From a checkpoint of a small transformer trained on Wikipedia.
Size: 8 layers, width 128, 4 heads of 32 (2 for keys and values), MLP 320 SwiGLU, vocabulary 4096.
Architecture: rotary positions, biases on query, key and value, tied embeddings.
Training: 127M tokens, 3864 steps.
Each number is 200 + 20 x the weight over its row's rms, rounded and kept within 0 to 999. Layers, rows and columns count from 0. The size before them is the row's rms in percent of the matrix's.

# layer 2 MLP down (transposed), 320x128, rms 0.169, rows 76-112, columns 0-63
100,203,196,241,211,217,164,187,187,159,230,202,208,225,203,198,231,223,237,187,221,178,208,201,170,194,200,203,205,185,211,156,182,226,190,172,184,240,173,251,199,182,152,202,230,171,220,236,216,198,162,216,176,208,179,208,209,178,165,207,223,214,199,188,179
085,182,216,208,227,194,216,163,205,177,223,192,216,214,199,197,168,215,206,216,188,190,238,192,175,205,195,215,189,161,182,189,188,200,217,182,179,215,206,229,192,228,203,225,193,207,167,168,187,226,242,181,203,215,213,206,208,188,226,220,210,160,185,199,174
102,188,184,189,222,194,225,212,205,184,242,208,188,201,154,216,203,197,194,187,218,208,220,199,144,164,196,165,225,199,213,263,189,174,199,176,205,187,209,137,189,187,231,203,184,167,202,198,234,225,177,198,180,193,170,225,192,204,197,233,195,192,207,230,182
102,212,241,167,203,191,205,214,214,218,169,192,201,199,214,221,192,203,239,183,210,173,201,227,217,215,177,190,241,166,210,193,199,208,176,196,183,236,179,210,198,207,204,195,202,188,159,198,202,204,199,225,198,193,226,182,204,199,252,215,200,194,203,181,236
104,176,185,192,222,175,196,206,194,216,160,213,200,189,155,193,167,201,216,180,234,216,203,203,244,213,228,217,166,179,220,185,202,211,185,199,213,189,173,197,210,189,158,224,182,184,209,204,205,231,193,230,208,218,188,178,156,271,196,199,201,218,213,204,176
108,187,166,202,214,201,202,198,188,203,176,216,211,197,208,175,187,198,208,208,214,185,204,214,195,193,202,189,199,207,206,210,226,195,221,216,181,231,229,217,167,201,221,191,225,221,160,197,209,209,193,186,197,179,203,170,186,174,218,174,222,186,233,193,243
103,218,216,210,203,185,177,222,195,187,226,182,189,212,191,183,229,211,220,207,196,154,211,174,198,204,199,208,199,233,222,213,207,178,226,180,193,171,206,180,181,173,198,180,211,199,197,226,183,180,186,202,164,192,241,226,223,153,200,224,200,243,172,194,221
111,186,165,209,183,226,218,197,180,167,191,210,188,210,219,192,212,212,190,208,206,206,178,211,163,172,218,199,224,189,195,199,228,194,210,195,190,157,233,261,193,193,198,205,207,205,201,208,195,195,179,189,190,219,218,235,193,241,234,202,212,157,218,179,198
103,208,182,211,251,163,223,198,204,212,173,210,192,228,204,172,193,213,212,192,228,209,193,167,145,204,194,209,233,206,206,175,208,184,187,207,175,199,192,187,234,193,191,196,224,184,224,157,207,181,187,219,214,190,203,213,219,222,165,210,186,222,227,224,200
114,221,218,225,222,158,188,203,183,185,185,152,207,213,234,209,186,225,165,207,229,187,194,198,204,204,206,186,227,237,232,208,173,207,234,228,215,233,175,186,192,243,181,209,202,210,161,208,178,215,206,220,204,179,199,197,194,197,199,163,172,202,186,164,203
108,177,191,191,165,202,229,219,214,145,221,202,208,183,190,192,181,192,207,215,215,232,166,223,226,188,194,220,177,214,177,187,194,201,188,199,179,233,201,147,207,186,219,190,222,214,203,235,190,204,212,202,233,211,223,204,226,199,202,178,182,151,230,192,193
105,253,208,195,193,221,168,229,223,214,142,200,182,193,191,185,211,185,218,202,182,246,194,196,168,209,216,182,205,209,201,197,169,179,174,167,180,184,196,260,188,179,193,209,184,198,221,186,232,205,188,178,181,220,192,178,176,196,212,199,215,173,186,155,163
106,210,200,220,219,175,200,237,220,243,182,223,196,202,205,206,205,197,202,201,211,166,213,213,185,195,187,245,197,195,221,199,191,181,173,171,212,191,235,213,214,186,193,170,203,180,217,176,193,221,178,182,178,224,231,207,181,161,176,213,230,239,199,176,215
102,182,220,214,173,210,182,209,206,212,212,198,226,229,207,212,197,206,214,221,204,174,185,179,225,207,210,182,198,217,215,226,147,177,178,187,232,212,201,171,200,190,209,225,223,231,180,201,206,220,253,193,214,190,211,158,201,212,195,202,191,198,216,209,220
098,229,190,191,203,173,186,200,196,189,190,188,197,200,217,182,197,197,217,205,193,215,226,180,186,207,182,193,220,192,218,183,213,193,178,245,251,172,193,152,214,224,224,207,224,220,174,229,232,182,193,203,205,183,156,188,226,215,218,202,206,193,180,174,192
099,233,216,197,197,243,156,190,209,198,170,221,183,225,194,201,172,215,185,199,190,190,225,207,191,200,204,252,183,225,187,177,252,202,219,168,176,213,217,214,236,213,212,224,203,199,209,200,205,232,209,216,213,230,203,182,194,151,172,193,213,221,241,199,179
099,236,224,208,228,203,222,206,201,191,185,213,188,205,176,184,218,226,222,212,201,209,171,197,157,155,217,190,198,212,201,229,264,190,196,196,239,201,155,241,210,207,193,195,192,198,192,209,194,209,194,196,182,218,181,182,219,210,227,182,203,212,191,205,175
094,199,198,203,215,201,184,187,223,238,163,181,210,187,222,205,200,200,190,167,233,195,235,193,260,206,189,223,178,219,214,188,191,162,210,204,197,200,211,171,202,184,207,214,163,210,221,199,197,219,198,180,206,201,215,160,202,173,188,206,197,166,204,191,192
100,160,196,181,206,190,190,192,211,198,201,158,216,228,190,190,210,199,203,243,172,183,211,164,168,254,199,205,223,206,203,208,232,220,182,214,186,194,192,220,168,221,226,193,203,206,175,179,182,208,217,185,178,188,201,192,197,203,192,234,202,205,200,211,205
103,224,225,200,169,230,192,187,206,231,245,213,220,180,202,222,244,183,210,212,214,182,202,153,229,213,193,170,175,181,219,225,201,213,211,210,218,186,199,211,220,185,184,216,222,217,181,196,233,221,201,224,171,188,170,181,198,205,210,191,200,199,173,188,188
101,189,208,182,172,201,189,199,188,196,201,199,198,224,215,221,212,183,175,195,186,186,174,197,162,205,181,173,187,177,159,195,199,242,219,195,219,217,223,269,176,203,234,204,200,208,217,162,227,229,207,156,195,197,180,170,201,183,204,201,219,169,197,240,194
106,195,205,232,221,190,178,177,194,211,182,222,190,212,199,210,231,200,194,205,192,204,210,170,241,188,211,223,203,231,166,210,197,199,235,228,179,187,210,177,201,210,228,207,193,194,246,183,196,228,190,188,228,203,226,178,213,186,193,172,159,185,200,176,184
098,209,183,186,225,185,229,220,170,197,233,189,210,178,202,226,204,217,184,181,189,179,210,172,204,220,209,241,189,209,223,224,178,208,188,162,206,217,159,196,176,159,202,191,158,204,176,188,197,192,169,198,201,186,235,222,195,247,213,208,207,224,181,215,196
103,197,210,217,171,198,236,201,154,191,217,214,229,175,246,180,177,181,181,172,214,194,207,179,154,206,218,215,214,222,209,179,219,260,179,193,163,216,205,206,194,179,222,199,219,184,204,177,203,219,170,177,196,187,171,197,185,228,206,187,230,195,197,205,184
096,182,216,195,189,211,246,203,195,213,162,206,212,191,248,200,212,183,215,186,206,215,203,210,189,206,178,178,206,169,179,192,221,216,195,204,170,243,218,237,192,213,187,181,204,173,210,209,211,222,221,218,195,198,202,160,206,178,223,204,166,178,205,193,182
108,174,185,176,216,173,179,213,204,161,192,210,228,202,236,217,197,214,200,162,213,161,227,177,181,201,201,184,228,180,223,201,215,236,203,215,226,208,217,232,183,220,193,213,188,223,202,182,200,200,201,237,208,180,184,224,187,194,204,194,232,252,185,233,208
098,209,191,228,204,230,187,199,197,208,190,191,228,215,184,188,229,205,167,213,179,204,200,207,231,251,211,259,157,181,242,195,207,214,206,200,218,175,196,161,204,219,208,233,213,224,220,197,217,195,182,215,222,194,188,208,183,194,208,227,202,185,222,206,188
099,247,171,200,170,216,202,189,225,194,211,187,231,205,188,176,222,216,202,194,198,213,180,195,205,232,187,208,205,200,196,205,204,187,208,177,236,203,238,220,182,193,202,188,175,197,205,169,207,225,182,205,205,210,249,173,230,176,194,184,176,199,206,197,194
099,226,238,208,194,202,162,197,226,184,198,176,231,209,184,244,207,200,189,195,240,188,190,209,210,203,210,220,165,214,193,196,173,168,197,191,180,208,211,207,161,221,190,200,206,186,219,185,210,205,184,216,227,196,183,212,213,132,198,211,202,213,206,183,224
101,227,188,183,218,186,206,242,212,256,189,202,213,204,189,181,197,229,199,235,205,200,226,207,214,235,209,215,154,236,211,206,194,189,218,219,180,189,184,212,210,196,202,200,192,173,202,181,186,207,243,177,191,255,178,164,185,148,194,212,219,187,191,178,237
107,200,202,186,181,209,182,232,172,201,198,215,206,178,195,193,148,182,202,232,207,221,201,205,224,209,202,255,158,189,211,218,157,215,202,189,171,182,197,174,193,176,178,223,208,180,162,215,176,190,183,200,209,204,158,215,189,189,196,164,181,188,223,198,177
098,182,193,177,198,176,216,197,189,194,205,221,201,203,192,235,147,222,206,159,190,205,205,211,254,207,216,193,148,187,190,242,221,190,240,196,154,222,181,209,208,182,198,219,196,226,213,195,222,182,219,190,213,229,227,208,164,186,191,204,207,190,208,226,197
097,204,216,180,179,213,148,211,189,180,201,185,197,211,167,191,173,182,203,215,194,241,192,185,264,174,215,181,215,182,189,165,154,155,236,219,189,193,225,217,224,175,214,194,190,187,210,229,208,215,211,168,194,184,171,198,215,172,212,202,193,197,201,210,187
103,211,191,226,225,198,208,188,202,211,197,184,214,184,202,193,198,209,173,204,196,176,207,184,130,199,189,183,218,189,183,245,175,205,199,218,192,235,177,246,186,182,210,179,208,189,144,201,173,170,197,234,199,205,201,180,171,171,205,205,170,191,206,183,225
102,196,206,184,185,169,208,223,179,192,192,190,193,182,213,191,144,203,186,190,197,215,211,194,173,222,223,225,170,218,186,226,205,186,190,228,212,202,177,214,238,216,183,202,210,195,212,173,192,197,243,176,176,213,210,220,182,183,223,238,212,220,223,214,186
112,176,176,205,216,164,238,206,204,215,193,186,199,204,173,187,203,194,214,192,198,199,213,167,184,200,198,193,207,184,264,198,210,215,171,203,141,151,220,158,228,237,190,189,174,221,246,197,202,197,220,222,199,221,237,216,213,206,207,199,200,220,209,196,197
107,190,170,167,178,223,198,173,218,219,189,200,191,245,156,187,183,168,248,217,205,214,193,217,238,207,210,189,219,176,205,196,170,204,209,207,173,195,203,199,196,206,204,212,177,197,229,222,241,196,191,216,205,190,208,190,179,241,195,217,198,212,165,203,209
# layer 2 MLP gate, 320x128, rms 0.148, rows 77-112, columns 0-63
081,194,195,207,203,194,210,226,246,202,151,198,174,235,202,209,214,198,211,207,199,198,184,193,181,176,206,171,188,196,203,181,213,221,214,237,214,195,199,226,235,166,206,217,219,172,192,208,204,204,161,212,154,197,192,217,199,209,182,218,214,244,226,211,218
101,196,170,193,184,192,213,161,177,191,194,178,208,207,186,195,184,209,184,198,209,224,181,211,165,246,214,193,197,216,177,175,146,219,185,189,217,200,220,188,206,225,204,164,206,183,188,206,184,186,202,238,188,194,211,172,138,212,196,207,219,201,199,201,211
110,191,226,191,185,185,224,191,180,182,218,180,205,176,177,201,159,179,218,190,202,185,226,167,215,174,210,224,207,173,217,206,206,187,218,155,202,223,215,166,216,192,172,192,209,204,199,186,203,242,197,169,197,167,212,186,209,176,210,227,173,211,207,198,198
109,222,169,211,198,173,201,197,159,192,220,225,196,231,186,234,199,221,176,192,222,207,194,192,232,216,197,244,178,198,230,203,204,200,207,185,236,208,206,209,188,181,174,207,175,188,196,189,187,147,185,209,219,221,196,224,175,214,188,169,161,232,206,223,188
114,210,183,199,225,189,220,181,211,168,180,185,226,212,215,228,174,211,210,186,209,167,236,205,205,211,210,201,219,179,183,215,185,187,216,175,208,243,173,198,180,183,214,210,197,218,205,193,166,193,208,249,196,168,225,218,198,217,195,169,208,191,208,179,195
107,213,225,177,186,220,217,186,221,212,187,207,195,189,201,185,176,194,193,201,214,205,173,188,217,181,237,191,185,215,184,164,174,163,174,161,216,199,180,209,201,200,198,208,205,180,191,195,196,170,224,194,185,186,193,190,212,164,192,201,185,213,231,187,194
106,178,185,179,205,187,233,179,175,217,166,219,204,217,195,215,206,201,197,179,226,192,216,189,222,237,168,235,201,207,209,168,191,205,168,199,265,255,169,181,208,220,214,195,207,180,202,221,215,224,200,170,216,189,175,196,209,186,204,206,204,177,182,204,207
093,227,206,183,203,189,228,169,197,221,191,217,189,204,197,208,185,195,153,234,239,210,199,195,202,237,202,177,188,176,207,203,201,203,148,207,188,220,199,185,247,201,189,201,224,202,219,189,203,224,226,156,197,204,212,205,198,172,241,223,173,204,199,222,177
128,187,214,184,202,218,174,200,176,201,208,157,185,173,150,233,168,210,206,162,178,162,231,234,212,197,219,177,203,178,176,179,193,216,155,166,193,171,227,184,186,172,172,213,232,218,198,202,201,197,198,206,189,163,219,216,172,211,216,183,208,192,213,188,218
110,211,206,187,233,203,202,182,220,235,219,178,187,187,205,188,219,179,193,196,198,182,197,161,181,248,205,203,189,226,181,212,207,196,177,251,195,187,203,236,190,194,188,207,187,186,220,174,214,216,168,194,189,199,192,191,205,184,161,209,193,186,187,189,250
120,233,204,195,197,210,200,224,183,190,186,197,179,200,178,155,235,222,251,196,198,206,207,215,192,230,225,179,213,213,201,213,227,196,167,196,201,193,204,203,192,197,208,215,235,192,240,186,225,190,203,175,242,197,220,204,213,204,193,186,234,210,204,199,213
105,177,225,186,213,200,222,232,212,199,189,189,196,175,183,213,217,218,203,209,204,200,197,202,230,211,206,228,219,167,198,167,211,199,198,180,182,199,180,169,205,186,216,189,202,171,178,237,195,213,168,169,211,171,199,211,205,217,208,180,218,160,243,197,217
087,191,218,178,234,238,222,178,207,198,195,174,219,187,175,235,195,203,199,207,196,168,194,227,211,197,236,209,215,202,214,155,171,207,243,201,226,198,222,191,199,191,217,187,177,200,191,155,222,191,198,206,165,218,182,184,193,221,217,204,221,190,187,199,225
106,192,198,179,210,195,222,186,196,171,196,187,169,196,212,209,172,181,185,190,189,202,193,182,200,160,212,206,190,152,222,227,187,209,184,184,224,211,199,193,170,200,200,219,171,176,168,175,203,182,245,191,203,194,193,206,205,195,235,208,221,234,183,196,189
098,199,181,188,197,201,184,205,207,215,205,182,226,218,227,183,212,239,158,180,186,190,208,184,183,205,177,210,209,213,177,208,210,180,217,188,171,212,207,180,200,215,232,215,196,230,217,190,170,174,188,209,232,240,243,233,202,212,202,189,181,166,228,152,200
075,140,225,176,218,196,237,234,190,227,176,175,207,189,210,190,220,244,210,194,185,192,202,163,215,185,210,213,172,226,201,157,193,204,216,180,188,204,229,223,214,204,180,201,181,234,248,187,237,210,187,196,200,224,195,197,210,207,251,195,228,178,179,202,219
086,214,226,179,177,218,203,194,183,188,196,176,199,218,208,191,230,192,175,202,167,184,188,194,192,209,224,180,198,205,227,232,182,205,175,212,200,190,232,202,166,199,184,221,214,214,197,167,189,180,182,222,193,220,203,190,216,205,184,197,216,199,224,226,217
097,210,223,208,183,207,179,192,167,154,201,188,187,227,231,182,190,216,214,192,210,204,220,181,216,199,187,212,214,211,177,226,195,232,181,183,182,227,232,198,185,185,171,230,208,197,171,207,222,196,206,172,200,230,215,179,206,185,189,172,196,190,181,220,183
101,204,176,170,198,213,213,204,185,231,193,192,249,231,209,177,198,189,197,215,177,234,221,175,211,214,212,183,191,179,211,188,201,202,175,194,194,204,231,208,198,193,195,229,217,168,222,155,191,216,193,185,205,204,198,174,179,182,184,244,222,244,186,207,190
091,212,180,162,194,181,176,189,221,206,208,206,199,229,211,191,209,241,200,178,180,215,218,174,161,177,188,223,208,197,194,145,179,191,206,215,205,182,191,189,206,205,228,205,187,212,227,221,201,220,207,187,228,188,155,230,181,167,224,176,191,172,213,214,252
093,199,190,182,224,186,223,163,202,206,194,154,187,196,190,177,194,210,159,207,203,213,213,230,195,233,201,179,168,205,190,155,188,185,195,179,224,174,217,201,218,205,215,186,203,239,207,164,214,202,181,215,202,189,194,203,158,214,209,212,220,214,216,193,212
104,165,239,214,214,175,198,193,219,209,214,214,168,225,227,214,167,201,228,219,203,189,207,186,217,219,200,243,181,234,208,221,160,219,228,202,210,212,166,210,204,183,186,188,216,204,189,205,202,198,183,237,200,172,225,222,220,217,185,193,167,192,159,189,205
105,200,206,163,208,207,207,195,179,210,198,207,206,186,196,195,203,196,185,231,177,143,186,212,203,207,181,173,191,177,177,143,200,229,229,166,238,220,190,182,192,162,179,183,196,196,197,156,228,179,198,201,200,241,188,223,207,201,216,203,204,197,217,198,209
092,196,211,168,213,177,265,247,226,222,194,194,171,202,218,204,201,150,235,193,191,204,200,220,186,224,198,215,200,221,205,170,167,240,235,193,202,221,173,179,226,195,175,168,195,226,220,206,194,202,210,160,207,197,179,196,187,218,230,169,183,198,197,203,207
108,207,219,150,227,174,198,184,173,206,194,195,156,210,227,195,218,212,204,189,190,175,193,205,204,197,167,208,207,181,191,183,220,200,195,207,203,190,209,202,196,230,238,192,238,199,185,180,224,222,232,183,211,230,232,187,230,211,174,196,202,200,226,213,189
085,218,160,210,212,213,202,218,198,235,190,229,196,198,183,219,214,183,180,225,224,166,216,225,182,176,227,178,177,222,219,165,203,173,202,214,203,215,222,233,196,170,229,226,198,199,183,208,192,183,263,166,210,194,199,162,178,222,193,200,172,219,201,193,202
101,194,174,218,174,195,234,184,236,174,201,181,209,209,200,207,224,242,208,201,208,221,197,191,201,261,233,208,235,160,190,207,206,181,191,192,201,172,216,190,196,216,204,184,219,203,218,198,208,206,186,219,219,222,206,224,183,231,208,194,223,217,166,189,221
095,175,236,173,200,210,193,214,187,196,184,231,184,191,173,202,203,217,183,213,176,157,196,226,176,199,231,226,187,208,232,180,178,163,161,180,218,211,220,178,200,214,211,232,194,203,220,162,199,221,183,222,223,225,204,204,220,198,211,202,231,193,167,222,220
104,221,225,189,233,227,199,196,236,213,189,205,214,240,209,194,232,215,216,208,191,195,208,188,199,218,192,214,194,198,199,203,188,161,210,199,221,230,173,197,220,195,198,228,206,150,219,165,211,185,215,195,195,233,207,190,220,162,172,191,205,201,207,147,193
108,196,204,205,180,203,213,185,187,204,212,195,213,180,205,204,192,200,201,187,221,182,193,220,215,205,156,214,202,198,218,195,208,233,192,174,232,192,211,225,204,206,187,188,244,192,216,187,214,207,187,197,227,195,213,219,185,212,194,210,158,182,216,165,188
103,215,199,203,235,223,163,166,206,196,194,187,184,224,183,178,197,193,199,233,194,199,184,210,179,194,170,259,244,182,220,178,185,182,213,208,190,201,181,216,183,169,202,204,209,177,216,232,190,205,181,219,201,232,243,227,212,184,193,213,171,169,190,167,200
102,194,184,180,203,208,222,166,207,242,196,207,205,205,222,219,193,221,224,188,173,170,237,207,187,201,184,202,173,214,215,214,214,227,182,187,227,192,206,186,195,189,186,201,227,219,185,198,200,186,230,206,179,189,238,188,187,213,178,197,205,206,165,188,204
118,222,199,234,216,190,222,207,188,213,176,166,181,190,198,160,198,228,198,188,186,216,218,193,221,221,193,194,228,230,240,190,179,200,222,170,197,230,166,211,232,227,221,215,176,195,180,196,220,196,187,211,195,219,241,179,203,228,204,189,224,209,214,169,235
100,191,199,224,214,158,217,195,207,196,210,196,188,235,186,218,199,198,223,198,170,196,195,174,204,205,180,219,193,192,218,215,188,230,229,176,179,186,202,202,153,198,175,203,233,215,199,187,207,180,212,204,218,175,200,238,208,192,191,177,182,200,190,205,169
112,187,184,217,241,202,230,171,201,211,210,210,187,191,208,214,202,180,216,173,208,246,166,193,207,183,180,210,194,201,179,185,185,153,184,177,228,204,226,196,195,194,200,198,190,188,230,214,223,186,211,152,197,194,166,210,211,193,205,185,188,179,193,218,211
111,184,226,203,193,210,204,205,186,192,197,213,194,216,220,212,226,183,213,163,197,219,190,215,167,204,195,229,187,154,185,197,174,203,170,203,219,186,186,182,203,212,204,187,201,161,189,191,191,231,173,197,192,184,205,240,228,177,221,173,197,167,194,186,168
# layer 2 MLP up, 320x128, rms 0.146, rows 77-112, columns 0-63
085,196,189,198,195,183,230,257,202,226,168,194,214,187,180,193,226,219,187,220,215,227,178,176,214,202,202,193,218,208,235,165,235,196,220,216,208,189,170,218,178,168,200,214,216,184,200,221,195,190,193,167,204,194,219,218,167,226,206,211,204,216,234,195,212
109,207,210,239,182,185,206,173,214,201,163,194,242,203,197,177,197,223,170,197,203,207,183,239,209,224,205,188,209,182,154,197,174,208,199,230,197,201,238,219,212,201,224,195,202,243,221,186,193,213,184,230,222,208,216,185,154,192,242,206,232,205,197,205,192
102,196,166,169,204,222,181,184,189,204,197,249,196,187,189,218,207,222,181,183,205,210,202,195,215,200,195,203,219,183,192,210,190,211,169,218,216,210,208,187,233,227,158,171,232,192,223,173,182,222,205,227,209,183,186,219,192,185,215,166,185,185,216,184,184
097,197,188,184,196,218,173,192,210,227,183,212,201,210,198,193,200,174,213,207,184,229,167,214,180,208,190,171,195,174,196,233,199,216,206,169,178,225,234,195,210,190,212,193,209,184,188,208,174,220,188,180,191,212,218,158,195,181,202,211,215,195,224,244,211
109,172,187,204,195,213,217,241,239,197,167,203,231,196,192,248,229,209,175,187,179,214,209,210,194,181,173,184,180,195,200,190,220,189,193,228,206,184,221,226,235,200,192,218,215,215,201,186,195,176,200,164,219,209,190,225,218,216,186,233,200,171,230,201,194
102,190,221,169,166,212,189,216,177,208,203,177,200,220,228,194,185,193,186,239,192,204,211,231,174,225,236,194,197,182,200,206,198,209,201,190,235,184,199,169,211,211,181,213,204,203,210,198,185,194,200,224,182,196,213,191,143,180,218,206,202,183,189,160,194
103,212,189,199,160,186,164,208,220,195,206,220,197,215,196,213,193,196,165,215,212,197,175,185,220,209,176,204,195,204,215,216,184,211,171,235,178,171,192,210,208,249,162,212,178,187,189,223,191,189,177,208,194,200,207,205,192,200,175,210,227,193,180,189,217
100,217,185,165,175,231,189,231,201,193,174,206,183,197,211,169,233,187,178,186,200,188,177,208,196,189,196,194,204,209,189,179,186,224,221,210,193,186,217,211,192,176,203,183,191,225,217,211,204,187,181,199,236,175,174,179,204,203,176,210,223,226,199,200,257
116,224,198,175,219,188,181,227,188,164,156,200,161,220,187,195,170,210,198,206,196,199,196,223,206,229,212,211,183,219,207,202,202,216,187,182,177,210,189,197,185,205,214,156,185,194,200,178,209,165,192,210,221,197,208,210,223,229,193,193,234,239,203,182,185
105,219,193,190,227,214,194,227,186,149,193,227,213,243,195,214,187,231,192,207,176,225,185,189,227,186,185,192,196,202,208,190,207,197,199,208,200,213,189,159,192,235,213,179,189,186,182,190,162,178,208,213,172,148,194,225,218,215,202,187,214,243,171,186,170
103,219,202,213,210,158,258,177,200,206,231,190,194,201,238,185,212,211,207,188,178,197,223,210,195,225,171,208,200,195,190,211,201,209,227,202,212,227,219,191,214,207,153,172,216,201,152,193,209,199,228,175,214,203,195,200,207,228,188,192,215,205,196,204,241
106,227,215,219,218,194,180,202,207,192,200,197,175,208,215,211,220,194,217,177,227,166,191,220,165,202,193,193,210,191,225,205,180,190,164,203,191,195,216,213,179,196,184,185,205,237,220,215,183,239,232,204,172,233,246,213,203,165,194,214,239,218,183,191,212
097,215,207,187,148,222,221,185,204,204,215,199,179,240,213,216,192,210,163,207,191,207,222,200,199,205,186,167,174,215,167,181,196,223,196,171,172,226,185,224,176,214,200,229,214,211,191,201,229,230,243,187,217,177,196,197,202,169,203,198,234,187,156,197,205
094,204,198,185,231,216,165,175,232,222,224,174,202,194,198,201,188,173,188,212,180,218,188,191,226,214,203,213,228,160,194,197,225,215,166,189,205,206,207,222,204,224,238,207,209,219,197,164,216,204,175,211,222,235,200,214,234,243,216,233,217,218,195,184,209
104,189,168,211,207,173,168,225,194,189,203,187,189,188,195,201,197,205,240,212,213,176,180,233,212,233,197,206,186,204,173,218,156,217,182,206,215,134,190,194,212,169,173,157,173,196,184,205,182,180,184,224,212,188,198,225,203,207,186,197,200,219,171,238,198
096,198,206,195,218,215,193,217,175,209,189,218,195,187,178,181,234,249,197,253,189,210,210,180,225,153,230,197,156,223,188,227,211,210,197,196,212,169,194,240,189,183,208,168,188,207,211,203,190,203,187,188,189,225,183,166,203,211,202,189,219,185,182,192,192
097,210,183,179,220,220,183,218,194,218,226,205,206,237,172,186,206,148,215,204,206,208,199,179,204,160,179,201,225,207,193,177,200,186,200,235,204,197,196,220,205,176,155,198,159,184,219,212,196,171,202,189,202,174,187,200,221,206,196,203,205,201,187,188,223
091,235,236,209,208,205,196,208,170,155,199,221,207,208,227,207,188,228,206,202,239,199,188,205,196,210,186,205,219,207,203,186,206,248,196,189,183,199,254,193,176,216,195,206,216,208,199,175,228,164,184,205,192,204,234,192,194,199,222,178,217,205,223,218,185
098,178,212,173,186,191,202,186,224,192,206,232,208,200,192,207,207,209,209,197,183,195,206,195,205,240,163,168,178,187,188,189,222,210,208,194,196,187,240,207,206,207,191,208,202,190,190,156,204,227,191,226,227,187,201,240,173,166,190,211,217,223,168,196,158
094,176,212,215,190,172,231,211,194,195,196,189,185,230,180,219,200,165,198,200,200,172,176,214,179,199,179,191,186,228,206,236,176,163,220,153,195,167,197,218,193,212,214,206,219,228,216,199,208,206,201,242,193,195,234,218,196,224,190,217,203,199,170,223,203
095,189,210,184,189,221,195,201,191,186,189,238,200,242,233,222,197,219,182,187,169,182,199,237,177,195,186,206,222,204,197,225,211,198,197,166,180,199,213,191,226,204,183,219,223,208,197,204,207,179,170,186,185,187,210,195,227,186,158,211,171,190,254,216,218
103,204,199,179,211,197,219,250,198,160,209,198,231,185,192,205,215,225,200,191,207,199,179,196,221,212,201,189,205,233,212,218,178,218,225,199,160,206,201,211,231,185,190,167,149,191,199,185,219,220,201,211,210,206,175,183,152,178,207,180,181,207,200,185,209
101,179,222,231,205,213,170,182,203,215,173,211,178,217,203,184,191,243,211,154,158,225,219,233,180,230,171,190,198,220,219,189,218,249,187,221,186,184,222,220,215,228,200,188,208,239,193,200,242,222,185,199,209,200,193,206,208,203,202,233,213,195,218,191,200
101,205,226,185,183,188,218,208,213,200,162,154,181,172,233,180,206,160,223,174,187,198,227,218,212,221,169,194,197,161,192,187,243,216,210,178,169,199,192,217,198,187,181,154,184,177,200,192,175,200,236,218,183,206,191,172,170,176,206,205,190,216,209,202,215
106,199,194,225,174,181,205,188,219,181,170,193,238,188,194,223,150,187,180,198,180,227,195,208,195,223,193,237,201,174,212,174,220,193,208,191,198,205,200,248,167,213,180,218,200,212,213,204,171,194,209,198,215,210,223,217,188,190,193,167,195,185,179,215,208
095,216,178,220,183,238,208,205,192,186,225,181,186,228,191,224,170,188,219,197,206,197,167,205,184,205,188,197,182,195,243,203,199,178,199,196,202,174,179,227,180,232,182,197,187,207,177,183,178,211,177,184,185,207,207,160,197,196,179,202,169,222,231,172,244
099,254,214,162,213,230,200,207,204,207,214,197,194,176,220,190,233,190,208,224,218,179,198,183,189,225,190,232,183,209,210,182,199,161,189,213,181,198,216,199,181,195,191,152,227,205,166,207,195,235,173,193,184,220,185,249,164,183,215,204,180,207,199,228,195
099,198,231,193,174,153,211,207,225,176,211,168,211,188,193,216,240,170,172,169,200,182,224,223,182,216,179,221,162,190,159,180,179,202,185,214,189,218,187,190,175,231,172,220,208,191,204,190,221,195,189,204,237,198,185,187,190,174,190,154,184,207,224,194,177
102,224,204,205,210,229,205,195,223,174,225,207,207,203,189,176,171,166,170,228,190,169,219,197,211,206,192,209,190,194,216,185,198,227,213,179,226,198,179,204,191,151,180,181,180,199,194,193,182,223,183,193,209,186,141,182,207,225,225,208,204,169,214,201,217
107,200,205,212,164,192,216,210,202,188,182,215,222,250,196,226,215,218,175,210,210,175,194,205,199,202,197,200,207,200,200,230,214,198,203,189,195,227,193,235,185,193,152,199,193,210,191,172,178,214,201,203,219,170,204,227,220,189,227,235,194,176,194,170,206
092,182,214,203,179,222,199,191,222,171,167,220,227,177,176,198,233,216,206,162,192,221,239,203,204,222,163,185,199,210,172,186,213,184,145,208,203,181,178,180,211,173,149,222,210,229,182,208,203,189,191,191,192,227,209,200,213,196,179,202,188,210,205,202,184
100,222,193,188,194,202,198,202,184,143,189,182,212,196,139,154,170,163,191,188,204,240,193,210,218,210,167,196,209,202,193,205,201,181,210,182,179,198,200,214,181,151,211,181,167,188,238,227,199,213,201,164,222,216,178,172,190,207,214,237,164,181,186,209,196
124,195,172,208,207,242,205,180,220,220,217,179,167,199,203,157,212,220,161,229,203,209,174,200,221,225,180,198,213,230,212,174,223,209,199,208,207,197,195,203,220,225,207,176,195,166,187,183,242,218,186,226,184,201,225,208,169,204,186,195,218,198,217,211,208
104,220,223,190,201,190,220,214,157,205,171,191,189,196,216,197,186,185,174,171,191,263,191,255,180,220,217,237,169,185,181,181,219,190,207,255,211,188,212,211,179,195,193,184,222,210,213,209,229,217,200,163,168,217,200,204,204,223,199,170,190,184,217,199,175
112,210,185,186,206,202,201,202,203,169,160,172,173,195,193,215,181,209,195,215,192,197,181,214,189,189,226,204,202,224,205,189,194,179,210,219,160,172,218,160,238,199,195,180,216,183,180,196,193,231,188,229,215,165,251,222,175,227,192,208,216,204,222,185,182
109,200,182,199,198,187,241,200,207,224,204,206,235,191,189,176,189,217,181,249,223,209,182,156,218,200,183,192,212,224,209,187,191,223,216,201,191,206,202,201,237,204,239,172,194,193,198,209,214,193,221,215,220,239,202,181,195,191,161,182,230,220,160,197,209